Weights of a small GPT-style language model, trained from scratch on English Wikipedia.
Size: 12 layers, width 256, 4 heads of 64, vocabulary 8192, 19.9M parameters.
Architecture: RMSNorm before each block, rotary positions, no biases in attention or MLP.
Training: a variant of SOAP for these matrices, 461M tokens, 4802 steps.
Each number is 500 + 40 x the weight over its row's rms, rounded and kept within 0 to 999. Layers, rows and columns count from 0. Numbers have three digits each. The size before them is the row's rms in percent of the matrix's.

# layer 3 MLP up, 2048x256, rms 0.191, rows 1160-1266, columns 128-191
107:509506522540549538480479551475494502492519505520451587476515455495495484501509492479505488529606482533550511469471500482519523478502520523409544491539550498451503494490475485511461513500452527
100:511468469499470444516425464495501558496549512411422542550465379522528523500544532525546474510529496499474526417574463525512519502494437488473495469492543477528474479482488464395491498499496411
101:517533472521394447528490485460503533464496402533474511547514553483443505478528503508438545487511468453465468507470487468538523520502560466572482479426496476482472463532521418508467493532512568
112:452444491548429488442516534517511520455519481417434527400476523486521507481558550471514543467429495480491514482549512500538588509470389551496513474530541518506466446499538493479444474523495538
102:498406481480485527505538475507496521444494539492467414608482475631481567480483530445533445520434481495494511484508494568489535531425516506479445474513467557446423542507546469461509532454488446
105:569461522466457506500568473547528550463461500496491524504465544520507497468565590530469486522492550458421482471556483517519514475480478501556398478438489460446492523499484547519504460563551517
102:581507475448535542499493492514450546537404518462547471556438479446513496489460451480429469481459564455522492505510515540496504547493450532445475525580419414494568489448509520488531531519482531
110:551554424456493560460513510499514492522481524520557566454446548562476530453473575505527489526542500419479439484412454465490474498542480502482470469520464440545554485480441503473464477537497511
029:493488496478506524526529552525465525557493480536580451517491529533386551525467470413516442544497464502517566447488485543595564559508459473431461497469501478424556487468450416517535536530486456
096:506456520481545509473542486502558467526488492483441560469454502497498559405522491498571424542461487475489539548514497541483493406506480548472511452351528509505464532521486522524567492514520441
091:522554503483420471426472502528448550538507535544527478486495453524489503495518563462453495469494507456446529536473493560420510461440487499509476486511573513436523575491501496499476474455426552
097:539486553514490486516461450537528524504499443502523492497573430496547588514473449512533460433557511503515513411525492501504493513519467569494524432521575461462510456513566519508518469501473536
069:448517474516501479471428509519547476486437505486550524575480526530442488539493500525547516438516453528557550475490468494488502549475454524451475491519539479508544501470467524487540531475459478
088:532470511480509477449485551481486591473453513460504495497462491583558546530599482555528483504491445523460505522506572544578486512440503504520475566448464499552522430462517490469498513533529542
109:428490428503495476540454505511492517462484514436446556501581498500525546551441562509497489463523595513460435539525481527428430525536560503472481506434472532499483434573484501487514521556428521
091:514483471420463468438533522549576479459439499458497494516478517561497488528506559457454535487468507594542510545553478514622536492547491516518588496526454594485551494554484467490485533460509502
091:560528541466529405537533509500456543499496466388500477522615491518475496499447444539517511516497515490493513481510475500523550434497455557445461465489496553497428580475353530489549519482517484
092:449631509514471517482442572474539518520456565495497522495467524480588515572387562518493490451483479546559485498493485482499450513508463512426477477566546481506506451476429482452511410445556617
091:469467527533560491442522486436452525521461517502489571457426507552548486511597503454485516513468494483568487526538474461489503524541478456513513554466467427533470573529463434509496480580466497
098:461505469517537443519580481471546481498495507532490490615499518458482550430454496473520473457617477420455501553495521524475506493481501451483518550499554529443471493492550443487463469480456479
101:459478599521532485506511510475565553435459433488547436509493568433433511417521564511504481454485418514523517425550507452546555511588517482506487467484562454540470457509465425491470480491512585
088:397522419542430503450503528562442583447550516522517551510481451537521474583547469519466535530426450458525429467459485508558526518447461510523483527535481476437572470567554497473439470435529529
105:473546510475489515466525526497498455515565576487539596523560505401598535437490527576512416477525559515459496470505628515542508476598505490461509443482493462540495483510542505531501458548510488
085:487502490566504546549515526465441520526556528470564549483464467491533491516442507546563457441574480488501477554493483470531475489494515485482451452469520589438437535484498486477430512444499552
101:493524540463526412514560590564472519486502540489559543481454498439422501544463526487493529498551468506525422485542471517472548481499539431524479432428492480499439460480507551455436475474443507
093:488469420495600483507539487471481443439459498505468476484512509469521564556541515537513525466444504538531417464539497522535421562490452449485513429484539486502556522494480481483519476479470537
110:518475526502487488538524487562528457508485520493545573438502575499452550518545480526467499511497543479515529486525513465557575491505452547521476481477502496476542480448513541449496503460475509
099:542517533522552572500519464477493519467518584471490516515521498520449529555437489483541509532513493543532543464615503497512577535496541537446493502449476486518506494520445457571508515556487428
106:479402487461512528482487529500621505533437471448521458539522531497481469483438576483487461534475514467474557549459506476482496486452495491466491453479548429572494508488531486433481524511503536
119:500444588508571505513466478525522571543438485543469508484556453511433454516480484479545501490482503471518524419465507507452519544508471523427484551484533504472398496515459525556488505526466527
096:516528471468503457494529450529553522505485555447501446557486517488489517482516555527495438450463521547456513495492482505482434524460525511492560397542543490486444492538494507542533469511572593
095:498496503477552449503497608441550537479463428468525430496555520548469489483463555434550383537503572568518499473504422544528523494412492464535497422514450486552466490471487521498486500445572434
105:522453459536433550444495494460545484479536511467504545409491458486577533541420543549526450543494561579552463484460476427478511562511503587541497438479488472487571510507492521452501498481513539
102:470490487495491441463477468512553483471449475545498498537492512538543509482538515489452452528438550477537481489495509481471487495514516519457539520463503516548550448462526553447514450497519527
101:502468556538448508552501513536487475492466542448487501499513500506530515535538477376543490440450551521516453527445518466494497553559563483488598536508524478477499426501538454478494508454485523
101:517547399424448567510593450428509471546512535482537446518459457429537483473583467558486487495483522547507486467505496497494474454511429516477517489448494504468477460530480488469522470474522544
105:457471531488489581526471404568501544511538517477494446481503490481533511452484480518530505457437561495543517459518580527519397463571519462485453411449503443399500475395505484507445541541561498
098:541540500524455382528539541581472450513506532446498457441601541477493534481521480477469445483506515539472477497539499532417482515486493462507499469481568528433468388464416485481547568465560568
101:587520437533507514539478491493497474564538517521516499541480560473508532555447513527519458454474477525526579447505474501448480490537532491564554499561493475397533509489551556476521557479499479
101:486511525553579471486504516460474560541511499490587535483576468525457475511471525453527527506487526496461489518514480510502521478454446494438430509497544486563493483543491519420555493477516565
111:472461529488585543503522466498467450436372475493560466579507476501479538464477462451526456571521534520541524520486462515487536504482470483479440498529455567498483583519538476479527518526486499
104:522474524501496542448467492605530551523493477459440477440461545485563490457493467463515491446539425530473501423491537509457464542449489471521574450445516425429481439447426522538497472471547485
102:463546477546500562475505507494450478550488434465525525548566526428468540483464474440479492460555514486500456485440488469508519491528498469433523527485455432548427561433490536473466478462515523
091:527538480428505476502480603559515470518538490499464483503508536470455554518473568528481543499525480554540552477508502507527485521496524470568553459539525524489538446510488476443485511523523548
109:502522525465500495508513526469492483451452444445551483426450507505530452541506560472496470518534433516483456432494512516529527468477485519482534469487495498500520510547497480495507513573535477
087:496469473547476554478479497420486509459491465542410490470509446546490542517423513498518535430532475502475470491475490531411608442482507515506509537461544430480496493522530435441529508495523531
099:540536581459481522406491488429496454507476518521536457500570579484528505564424519493555518444536472577510544481482488477484542499485484498511543432565547475502548534532509528542500475465507533
114:487483488528553579504507479505497537561479516549467516483582565477515572516495483475470495443445473339468469501538484521512494504472494449444501450486510432455510563488481583499467567538430419
098:494501475461451464493517493458497591427432480585522496461521550486456584479460457466482493523453506531427550486550529500490476428415528535496502477503514411539510484504445510524524512491463447
106:481477539498502517482470498481452462566463506503568465514489555474524473475398537469523547560566566476549466529548525501579456562505547486496533423507492482460519448490570486473579543497455548
101:502539481469509483437442492506500505536535503491532513537478588486502541517486558489507495452469543533513476417519486505531533490478456482508518400449520501525525542545446560473513460510462543
090:563513474548507531559514553527542513532507502502469452457428456560549484530465498465524466465535435530520460470523486455387558489454541567396567475480502513500473430529501504483505534516498488
096:539525461395478535490515458454437425469548502519481532464430473504540531556490510481470491483482495419437462496468449493408437522503444456539512502522530491497513521461473449481473490512463521
111:494486519495500552482563459543526524512538465492493575546499572488515576475566487443432477514454507499423520490552463476431541501469487450468510460475495479470521535500445489506472468428561445
104:482471511445455547467512573418463529476471559527493574573506532499510555527471516506518502493499511540434506565505552460477502423453598492485564550487564469468463496448570521461514444453572487
101:579489485478455502469502525490565454514499456563514587460536455450531530573557583499456528465454511486521498548553431488555435548417408519422499500511484547548466461512463579509495536506533521
116:466509513504509396451511424523488500535508451479505608505568586466491501562507498522554505492533522496491453574564529519568502478554480493542495505479543544508495500476496561488530582482501603
098:472551447427540498449510512531489583524499511508568486549479534499423534580469485454547449506474523481511504564508446569474463440521443490541507458484452468474524456493490511521479469495518464
091:455524477570470483482436466549498477491564463556536498531564536521519506559558511453484507508487468483463419495462485521457512477557443474431573549503538506485454560496545499543499511588521551
087:493473523513517468466529482491596462488453429475519477453490464482541521536523477565521524459478526467529508494548464478502503541470488520556540454534482489547474529453483529622528560490573442
096:524485537459539499461519557553488497439481492390434482579534537503552439472527517495510531498479461453517438497407465544498551487460415566552505498490532532580439443506449463483493512535549486
096:507482542457472469536504461436531469534512476476451445503565461557515511489525444490471554452506473469485535463534478398540466511508583491483602523588470523473550506527461474501477492463454462
102:598515474509503441488560460471573481542555497491368469524520443513510455537494457488472457507481534558500491489470437406541546524503566532477511504480520552519578518493531473487556512526509519
097:502528559474512544529470498456481519527411499480487471462500510494548526540427505427493515497467549542488487495426492499504491516484435506463482454431488558570462467531492510499514572493505531
088:502593434585541462473478463545506432453460577526462508514506556489541525467457574468537534456466441566480451489518531554522574506520473536525447497565490475477470465463512524488441489445453515
113:499482519474434572486498465542507519485571495488562505494545570551505536492412547544501404518482559442569591537483439505489505409499483470419595486468427519445564486527534466459547483465469456
096:512525446517536484479487474457482529486448465605418489516433487486526519492493551550543465495515527552500515517468405453567496491489451500547405510498506456441487564413481531381501474482452494
087:483476532519483525474396522492493522524545428439442633520481563497466458451458504502473473497594584433553523559512518514533523464486456530523460486603473481462502540475463496490503470536518563
097:527504438468523478447506485486567498532515517532496496548567450485481499511497518490505535483504481525573435462533475481495495534534565465521453453512448496515446459510503493510503520448499536
095:554498502486521499536504474484498535510481547414478509479506548488542446590490541549583511467513544593564530498519511514544590412519472458507508555487473529479476547444554459433529451520527532
095:467496538523433542409528508549457578551500460501485563462514496496533520453460475482501494573486534462513483519415471528508544549519530483488583483488572471490505554489487464478494553516508528
097:504524523439547539515525503504593472542487536540497499388527432502519512568565584470503439492514453471549508473515550494510479522458503529444547454536477481488492479504505455489521467568566428
104:428496509530556476432527492476409497528533491527466580440503471505519505458521365403514425459515497480495531524474567532428489457504513518461495523463527450503528556491559488478480518483496474
093:437450528506484504514473492458470414486561580545471531538369495453496575531486510524468465467460547430584454465538448510494520524500412526480470505527461465456484424424527550492472520492456507
095:558475578488472519550525528585503478508553520566544554487539469498583514513481511529503486520477514505525452488504475542407488490506538526493555435456514546494479489501511504571531536460496472
095:550476445467472514500484509538518547533495510482573502509520567536522504458455400481542463572478460435579496515537499408528476488549448524516432462508484570469504480513512449461525556404500521
095:575509575487502459503478469532523509541500484463486477521545477534541457489576438480554425580486532471555526445500536535485502571458508471494460527466510530506514537517505494481563540522577513
101:491592504399562454463536501479480586487559525525502501559527512467498518524508483542520499541495532464493472461513512508454498475505495458510489537476422492457443475483455454520515523500499503
093:478505466438458500565544451532533547489528474460528544564524452438521456512535517515457519553587570558496478472513543498517470470518505511502538449492461527465525507589468492487536465521528585
087:446459523458529418470531440464609567518530456479507474464487474471570471473501475452476474462496455541401527449487479496511514493480555544447472514532520465419518513480489536503502478514507420
104:490510505428424599581454571414555539560495508485502503524470534499492541466512490436452489458545476477487480541542490465447530473500493541440487445475532574493645486525521547415535518446526479
093:579592437529540475542484539499521468510603404486459498415538482537477505545495503460463530533453510496436436476531552510578469534447502550467508509554495538479469477503507553557494471513532502
105:478507477504527405515494479511499576540438454541525493530559447523487548494456476560553552482504495535515506455491526513520474525505510495480415497496562467493498470538451601497545480524511420
098:472543486441423466442464517456517515502419511463502468507569494474530550504489475474503532548480554515504546502568536437425456529561437446475550389488552482480484507494427431581529501515523476
099:474488538533518459512535454577521563512417540458562498503504512530501479457480522468523438474509565519423535473476503499529448538516568463523425488528399488484509556461569510415454517439528468
099:505525467504564457491573521517522578572513537525525503499532502441468602541480436509553478453516459503522529464459495518460484517475493452542476506499458478500531481497452546434487447505542512
108:450573485472475479474456487543497490488496554464440534501451466501554626499548403460432460513478450550506513496458601537570541492439527497508392512497475499496494551525524558473429503476439487
097:502500527491461439536585489472533507462485527426553427493517471490570526385512569520461467555528519491498536478511511537445498484516515459496597424467532514454520460529462565392471445490552511
100:527480523540447599549465540506502531504438487451520467484493512493541479512472487468512498527553523521605540448505482497513426560505458456492436540488498501448530501550444438455499485496496543
093:562547474526492453541504504606541464467511520541465516469457422556484551463446584470519462467492500504466454536497505394486478518478544516459515524457502446439539470522514501458428489481513491
090:431467471521455489486556544511462497475563492401462537454513488475500473489508493466486492499462485528465443468579556521496485453578486538545493499529510437473489482531486505496438525484492513
113:503515546441420573520510473487502534538451496495490525468555518535553492551518552504495521544486561516507485474509518540465449494489534526482441482531459509504474501565541478457436483542504506
095:430523445445520519418526465413495497445427477465495485544524556469464621570581471531464480527547503477516482508517497474463496465421445421466518411506501508486474532469496489535514525478489468
086:533512511477469458515453532485514493463521498432559561572536471559525536512461515536481495482530519553526501496463582468531534468447458497493505476387504483490449540457501504538512460515550533
112:545537487533558482428564488479501569484590524498565524431500484447458487462509548577484525527483535472483507475529532548502517511523443531546510516498463471513467520508496524401522491444470544
096:498441489447486512535491541473521542457507427488487477512544577477481542476540459506521604415540420521508491519568542547591579489489444456493530478508537455546519506560498587493529512482426517
098:525492508482470473480502513433526517529516590524492575563440492551485446483459479470503510514524440522487472468542562615504595477550471447497575529494496568502506571590537486505435520455510512
094:494500515481483465533552515360389481587493518507529493446504511526494528505537456552552530530452515509535435534487524577501558491500470488504524582500562526467466559495544466529574477497564573
100:535436542445455451424539440488498523609463503433449516575552464460504480490496431444498505522507514476508498443558543542507557515563519516462500481508497412510515571487457484469485479552502529
119:481485499508440489488489432500449424467573467509558589473570510493531529514511495444550501464527530538458529503518498445538455515470447448409463428472482493447523522483417466534452486421499569
092:480568529441482531501551522422549526558566485435481563521558450581486458476448514487475536460533510506421449477477536482490534481503451459529431418494493498494418501488499487530527463513504498
106:436484463558465557482521471520586574479537529502513486538517532492522558478536548516429435535499549513502546498445530540547559469506559404571485488441505447474549514539407545495500493465474430
093:525518533496547458498473593454519553504458529464502540465503502478404492530482441511478509577510511506440471487527476486544501443482549503496520562434516501522460501456561426482487545509402515
094:493487510427492479518510472453489481514514461525490545518499545522426489554446517533502502509545518538422564548516442491511548525447480434538522541572515478611529403510442506494480498528447507
100:503516576471532503517487518504505493516512519527580595580516507537506470510535392511474461488535475524452503445504528513554450539437521495497463470506521478481482481533460490487516476474498523
115:608497515481508493495504504540416454517538474466482496505495500505504551500417436461532475552413531503472515510489524527521494487559495503500576503553525483432461558544514465484534505542528525
091:429473479485498478491450473552499550516493558509499520534519540481577523447441471504520496512508503503456517412473470419523546574578514508490448503480552536525600509521494506440487476464530510
# layer 3 MLP down (transposed), 2048x256, rms 0.181, rows 1160-1266, columns 128-191
107:516526495508569493427497523492471419513500405498560517496498430524476511519482453483534528497463475528491474547533493491450449527569563527534463499453497509489518458503568533501526548556608540
106:544504460500521413409536467538484498481593479493525459533470521503399472442566416573516495546503586451500481540501455513504499501527494474520488447418432472504564555522458516456529426470452461
100:516515439496497530435546484562514478526513437558506441466519538395427460492468514456501431561446530519468442453500495538476507476484548471451480510438448510451550483527489521617483494499515541
108:473469483446500424553499508506512452532533553471484520450564393501391478496530467381487494437526540529468494533503501478497472587485464478467510491550549486531450596417490550523545513509501569
106:556457526483515517490446473552442550530508471494594493575440472490542476562408442500474544544521496495481512489479422437518483505529568462559563486519576543509473500477473474429475467480511471
103:560529523446549466524541539447471450494536518516549500463436517519491486491440509530514554507529463516559553495533505432420464504428533490528462541469437494600464432510534483469467547592627532
109:519483504482457432450496533570484473427500461556411528500455535530479498454564480477452444463483495506488554513488506536496480462536535438514535531501459461589519542508500466543535537503480520
109:460592486497498518485537507481527474521552525499512525468561573520504460552510474540438482551478512497543502464470480575494537512450521536604545554454541503480523484565477575542500438459494553
034:510452522461468554507464512507503529467446393421502470495519537538487494513523584456535518527512433438451507384536499523448519563537496431528487527507532494516440507483446537559501529544533501
103:504479476485508587504541432497441470507469523486489478541473562591484513451465476530502511534485533478506486511456535508456557477456539510524491471438488486542544497516498485513486495505543450
118:476421535499552521556563534454574482488509413487424517509488532471521563467500460517550484511480491571486457487553475491595508534588510520480503487498432482455477420516506517465479501513589408
097:479511491510521499540427460504480541549458558533464486516508482466454536468503451567466458547550530487457486454443408512490565472471472486518494513436507557521448474505455512480577499521595498
105:560545496534437495508462500515534457505455523504484455497468522526472415513493448578496444432518474510516514468469481523547444580502398478493467400487530505474544489497525526530501564486484454
102:512530475502460536475439430503526473487486466514473491515477496540442468529507557573451465419531514516513455527442546580511436517509423520467511482487478509449498580449537586518526502517467504
102:538494558519533526470480548407504493547457514461515440451563501545555507490502503545487478515501434461474498467458484511451434603542480454554486529455534463509468508496582523608505553532524478
093:593461455549568505570510457529532524506517501533476520482565479522501624540488458464484459447588571519433497484513543523488482560468504461466501542457515476504530555449471463501472504498526541
096:479491455534558449614507486456470532502514499513532535510473570520444506453512467476509541536520566381515591501474525548527496445490433473430440476506514466420452482463495508472473516483503527
097:506470515530495493465483507545426452502468513451478405416450516472502525421522485498423581484507462508531511502521490442499481482580375516581434547436488516534533551498477506470509542495475509
097:526461455495524457442509384543432560519516500525512477477500495537444527496548571534483494525514436499513453450477505454528518499428463506488473483417488503505492584452517455524510505578524532
100:489426420518527527501583486571554482449544570451553507471470450469489510523545523558516533440467496408477475595518528506485470500547444466541543496440508516556435463441525400529525534498458465
102:519472497514453435468460533462433479494566448509494510477495485503527479518449521461539588628555573454449488451540519515494531535511562493482464442528496440534516408490511476436461433504452412
096:497448517520441549492449513528443481541453501523491460436544521470487411482568481495504539508509497444544444425453542477520429504491471526477494475573473520540509574510550535488514514576463582
102:482553503506545512465476441592463521487494624488513461475526525470488526530477530583506545564517532522486531537521509503534540496513522512535470502511498486440473523519551454470491569497459514
093:471499510519522473433496532475465573429541529462456461525536480511499473457501535543513535483520465471523492455472551437568531505548555522491558477496518519563430575543534526504507482484517574
104:498498444520440456442464492515539512480492474508475479517504534539510513492477489538471491499584480481523553569459413570478451545541529519503522535485526542452561497527558523522479492546509519
087:519519440524514434471581499491479494511496568458518474468473528569393443571511488483545494402467433495542473457415464516474534531414485445492500551564419436463494442463488450532469465505538495
106:476529565534448508479519470484483490514533528455532555480417541537476570432472501510435568457510545483453443505529509461562491512445561509593494520519536460518537538477564595499558506501537465
103:522546565504532440471449465508379499435482511534505441528468467506507488546467530522511546438549492491542510529460480485501472500472485510484526408502442470452534543491578525483582525438525532
089:526566539455541442530429520417504500499501476495481493492506490488523456535511515551537525407517499519459540535458482543485497515520560465553501500520517443481435498461571535469482505571462506
109:505559499471507436505459397451478461460439544510447532515579537488492495429533540541496451499522553553453483479531489507462535432553528472537487515451491510525496455553463499513498480537435456
095:481449422470523503532478521489408465496554538524510521480500470571552517422546427471497550535514485553492465495492533355479601463505477539473533541487450470486491504453474580486493465522529493
096:525537547478534503486509446558472474529463547530433511528505494546499488518538539589472489499488447461451508518482462452539537478547514368575454490484587511514463499507503409381513501482413564
107:559487442430488520453532433543455552493514455518504477454514547557522477533509522563475535493450453512461474515548481504487518594553507456505389580508421548468557456466487519494616550488468525
103:520549492506465451509506464511409493533528494499487505505471521477556399536555537524571457482503479474545564559537470505495509520457485448476523487450542497468553506501463553477517499488466487
103:492534545527482545528433425480459466484518509454506489533474484541470513486467498506456528529566491471521466582492480501478502566515536460512527490513459466563485450553520506491479525476521537
099:547551530614451462532548503523524435494479499535492523530521506476514477429461456490533441457490533466463460605459498583515506453493496536491516505531535468524473511522565501445509481460519493
103:529477447457523569538605475486525486501498552485457516454473528497508452504452525548456519580563562535536495478443449470463514563492478516473526596529466432465458444521512534463526505541525539
103:462535474493432514529516514498499507537541429516508431499513511462480563505526508559503531477479502549455492517600448524466467507555533504478506470506481504554554485481496569499534509598534535
104:483470468429516534495477576447546472502504517562489449469476479544478521504519547486526469511475494554404502564506531507466506508525477525491498578442459571486382507501508495497505520565476492
103:497444467512510489492546553576515400469503524489517550475463505501535506524510566494438477493558492569399496512456498478615509484554456436503499523499521583447466497561501446470562522531539527
111:463505455473477488486472581500566469506487538478533493478530487490527502510459538521418458549463463413525545453500473505509362560581517535457516599478518556491464475541578518542515462481535398
103:537479547607478520516525503604536466463566564486518507420553502531425547534425540482536574504464563467530501503511502525496449507435497478509476500487496519504511456547504480494534501515521481
096:567519415561560431471516460428606467444493546457493484494536502463517429551517529581564505480529479527485551477529563468406425512460593383462483514469499477520507521439601515450492542528516485
093:455449525476483548423509496512481502484548543539485590504638494521493479464490434475528457444420498402499476480505501512435479590472501478543499482440427546567500505468499556482573460554523471
101:507486475499535480514472469543534505493474512527435430447534433528448475514444527448429581489478525484498566516441604497479439566487474467573506567569524538467469561475566539487509503455603518
087:468422490477464498441404488482483494449477478441530523494474477520482554549454469464470498566454512460492517422441590463528523477527503404492482476560478528450552459496511520463477484478546413
104:477458507470477578504502504422428499538545545455522464498493451471540515546481472511565440461525552473505528482461490489472572544440528431535520525495537476544472518469519570444511583534534562
100:375531514527514453549493510568450474544459597511508483479490553576540525484495494503447532546554507421504453475485494547530538536465484560487473495577512457448490530468516496457485505527561403
094:498540497497430499590539487393520534497510539510541503554513449531570557472472500478502430547471459468507569538556547477403491525544525471468479496499553480512524485441468473490464485502518516
096:502507502474512453448483505469529498487466557485541517531453511520486457435538394513405498441478524496514538559494475464518415521526506518458448514521502556586479486509514533519545545565472543
101:513493492521474510497457509501498558483540486429493532452517480477507485537524449517527473486513516472459528591545492551473511469454529530523517436454484473488502486453499529482535491515496502
094:528432495539478502439463503511495527474455566520537521514529485497594469479506561512506518527543564529517509513522533481484587526475596500448471517570497475502458441472457550516465461458492584
093:511526430537547526505573539496531534538485585507543475517446516468485512473555535435483506480508520489554521448489521520536569479445530570516548466522471507516518469531507587536489561534591496
107:544541507524519449481419452550455478463461491579476481539493575470488530491495506547503519457469472504549482542455514534480509442543511507470467499550475504425383483493521546484498507475496463
100:497508506508540491458493518514497440494462490536481450532494440585458467526461514497561400503472504485504445549475487567498459421463511494476455519543518491539459414513532502565464503507465557
108:535435534570505522514519466450458474523545467508514484512378465516468464503528526502456479451502481546510497483474522474440400495547532552469524585484513533485489515485479478546533467522554577
107:466493580564533498430540529458476526506552443512564484524478583540464467516514463512463459487494543524501522550555596539475441534494478525474398473511501463549530490487434459536560459514546488
098:496563484440530455513498474455552462486500470544506510495484485517505467489548489529457468540459490542446527535475473512504549500456466520583407544452427481603536513541462519459487583522545412
091:515545522577513542510379529581539508554542482504493512568482529535511456545473562512457523535550404477585491470520491547480517445565512416448540518476434485528560486445490549553515528489512518
089:512512524459451477482510504500475541531487548510448554538499597473450513477547469494494518486490457478486467477543513472532492522478523486504486536475510445457538538514494534558494443538501489
106:480500474489540505444534434534489432524493475543496463509502467466540495504514505504524484503516497527464486536537591524591447496457468533499488513496505423501535454463456548464488477508532554
095:495473479530451559500496542563460513412469470461522463529465482503556468439516501486519482516412405506461533467565523497502507520549528526546562529540515593507490521460556484478578561505513487
099:525510499468490521471499455550520459472515479439510456449507583511521440573532510492499527492457537469520489512440514432482396530460542505502469509436471514524498518509503482432554500490492470
093:532459514537520501511541512475542545543487553471522473489437457463515463497469513555497495492571455480451523574473520429514531477425520519537523464518544510497544546496524558478515507528505494
086:463508463482525574513539473565468438417502546502509459510577544506539502506570505508427502476518454472503490572553508499501546472484459465465467451459511525500525456577598478443429467583506491
111:474459505484442490567489491531549477505485491447547561480486535564509493471531503549579434524518503500470525545503512490451522503492500392534537569539549464532455492542467478455469538481533522
092:442494471491472494458511436516510459441461548515509523555500453506513469453495489448448466560477476559551467497557491474541439512576572455449492510500531491573574447514501493534482513560453461
094:464519463485554491506485549450503510464508488518562523557498471531460495528505511502593575515446486513553404513505508525473502577495458522510483451533552470506522489447470570470461460433532542
099:514555471561487529545515477507502475470533464551529512543454509481498474512577470498417494485529525447497555458531432490516543546497490519523533529572441524535537445559549501457435504535544539
099:409476490533369501532537475561479431555462460533490508527488488485565477459428510521503510498571453490504522518448575499499543436519478387439486522480492473520525462441550455548523473502492436
102:512475509467454500480528538508531483543477485576490488520462535484525476482501510519451452575531442440482531483535496509565486474538517507526446574484569505538447559526545452447457493520480473
099:506408512505446503525506430539431426485463543523510507475508508515533510490498482508502500419492512509480525519432483479593431469467502518428521519515465445524539430501543470492444465537565489
104:538590548511515455494537528481485465408490510550471547440563553506501472500527480558519514456522468447534531454441529424431500539484503527487496497537493507536511482519509562554523477450562395
098:499544517479531587462506457467533520513456498524513486431530462516417490504543587564437504525529503557458468484496535457423530562398538515456484550493530490498525537484503502527506442488515467
102:599535458529425451553435486482493537467550479447520491412490477537514560477447490483569532468525495558461529477503465480556505435467491454470454510457560512534463520471505501550482459497448493
098:457473498533501493474532419460533517433525465505558487457459453453551468493521528524470465483553536483442464495532461525438503478534523513466540510544448500574536471539496526458511478500470505
092:543565500505472496452453451489469521438504475491529511466456553461530425457584522530497629464419513477492492549518515500513508564522451511444499416519456521517526469591450448514472505536550531
100:466446477504516501526554477479507518506521528505440514441525448475524558552542509468467552510485487493497463519501464517521493485485507586487567500466484554511551516557457448577551531528532526
095:523476487465490442409546488527482510514532488593506515502457476571495445454564508434562415513573484584474498441500523477424450508521471508518464498498465495539463525497548512500560518600460498
091:526514537524464553558435539489505533501494467559483509472481566444525518564493542529464492553471515483573523517446516485431480518433491498455481535508578539554459558519427499487571532497522468
114:496496519409520461528416475506483519404495562549526467512444496497482471551533547509528570560516492460440581520460552525491459459459512442467446487509482525560464525476466537500475450523642456
096:544517466485473428526548430508497466489491505455478511525523476547475442520517578543519532451449461509521458457484455473538407500429538464512491555576434561526544500542552446519460519494527465
103:431526583474567480505513528500455522506437473502483502562490547551485507461524468447418500452488493508462504544473524452425459544528475450464486515480500474496500523489481430437534466520523446
100:552506439483560492542468469464472557535496531527461520508474540555468567537553588552484435465492546481501421546457477534498462517438487528479538567509501451511474440468450569469453449547509485
105:457492510494468503484452575465480482536528503454456570567512459462534473466505486515529518523495504557466522512521410445553471485486439521480537524588506486483484465504454556435496499504520520
104:475546428557524543588552489543443500543526483523522504522526504544516574505520541476477488517443516487509489471553400533481499489497447524517479464491476480492513540442511496504533557541434510
110:465498466525511436547515471508546497515431533514470492473508543503495459445531567530458525475505516501507504495489420495490554635556472481441468483485505470531524496505521540496546502497494590
099:503507497468525516507514511489499434542481587474492513499517555483496498500527574524491555466495517572473537457551512578485492550468500543505441588438516557456448527477477492524505559527538535
108:504483502500512535459489505554468602474514474505430508547517534439458450477476524512466556434547486543396494548420491545498476405541470447449513506501530495532480498497500489508479543513505510
104:502549476495529573539450482428436479480431469537464459494510477515476513477537513501537413532495431509524475472495553450460495568392482464446521535501439469553449475501517474495508515485449504
091:547505496575529506466540398526522474444480472482464571521467588531486467434539534570471450457535528460542481484502461514505455490471514567482478440499590546504540573473561575531481447464430518
107:518488475554497526453510517534542504486464458498536486438586505496480441501532507481548536510464493495434463516507444483562492497501552520565586480434549484516505490548488566458547469512454444
094:491564471568491500534536561478484462584526524442467504468520389505547472555506510511424534502508453516514488517461510537529523439522481554570520520496509490596536509439497550533406507551417490
093:475504515529455451487495460514461466475492551515466466435442570508534491469491412504530523494464506460537486536506485577540488483483523507556488525594518472500560462535495501458543509516433449
111:482522381421508538521468480523519519467537522551556540460492543454474475504487454440472514571539574453480500495538433419561500458554422515480516496485544491557527488478474495510450464514476480
100:519559461519532506493467515465487433518521506478521505549509512452505466536434501493475463497495461479492478540486463492467520463467591546497491517548516492545440476474531504488441503453488536
091:492469447499489525457406389536537499439417516567473546538437525462469512478478520573452506438505574399484505482480487515532507552446559526462510488561568493491457525497504508513546477499452442
096:529542513482441500515494549510489516491468497545540511407537514521540437483500558537473490521433378484458487554578532593516554536547529498462564496496559511518469470492493545483505505448507507
104:449496474474568522526483515512555506419524531550522488504455466502557508521479494481467524470492593546476494522476541388502514486524485450542502509525521509483507559459530462473372473491508539
111:508545400566527469481489524445506525484532472501530521491522522480470507587508532541505518448459501530558432539547460527521433488572516531544541444561497557448461524496506541553472487506501488
092:496499485541528404480499542420523446463477560511530496536497501424539512501490466508495574503437540528409517510474566454483566563510502456496515443521443569545537523520546424546453540476487538
099:496548492516521561511529468487532521524486548482500496549493586600487423499457578483470489481485534476496534490461502459547565516491506517490507448497479481452589478507466472503489444413471507
097:512463484506571525447523509487548543473532512469567455489526461524478482498525476457505533489463619576467530456456464471531387505543518572450425507470533458420461519577533508536490494480462473
090:502451485617460510507470501485509477520468508512505502487482510422513409416489519550522484521508482514519433539485487472532524470510435501492421443493503566472474590572478497550504482472576518
102:502542538442481498476468465466519522569420465520507519433477501481526456503558506570443472470508482552489549459386484514528429551507548471553483520527510470505468538487468491519518446460440492
103:520511496501514547513574472550547494476468455468556512452521509533518519447473453517494551466488555480471440549513500458530539538515549580477505500544538514490526473439487521496483459522463489
097:412473496585512511444506438488491483554520559459509552508519447431473426550489507400491521474521501450574467529498455563517472556506482478509493461407483454546561560445459422543426527498469582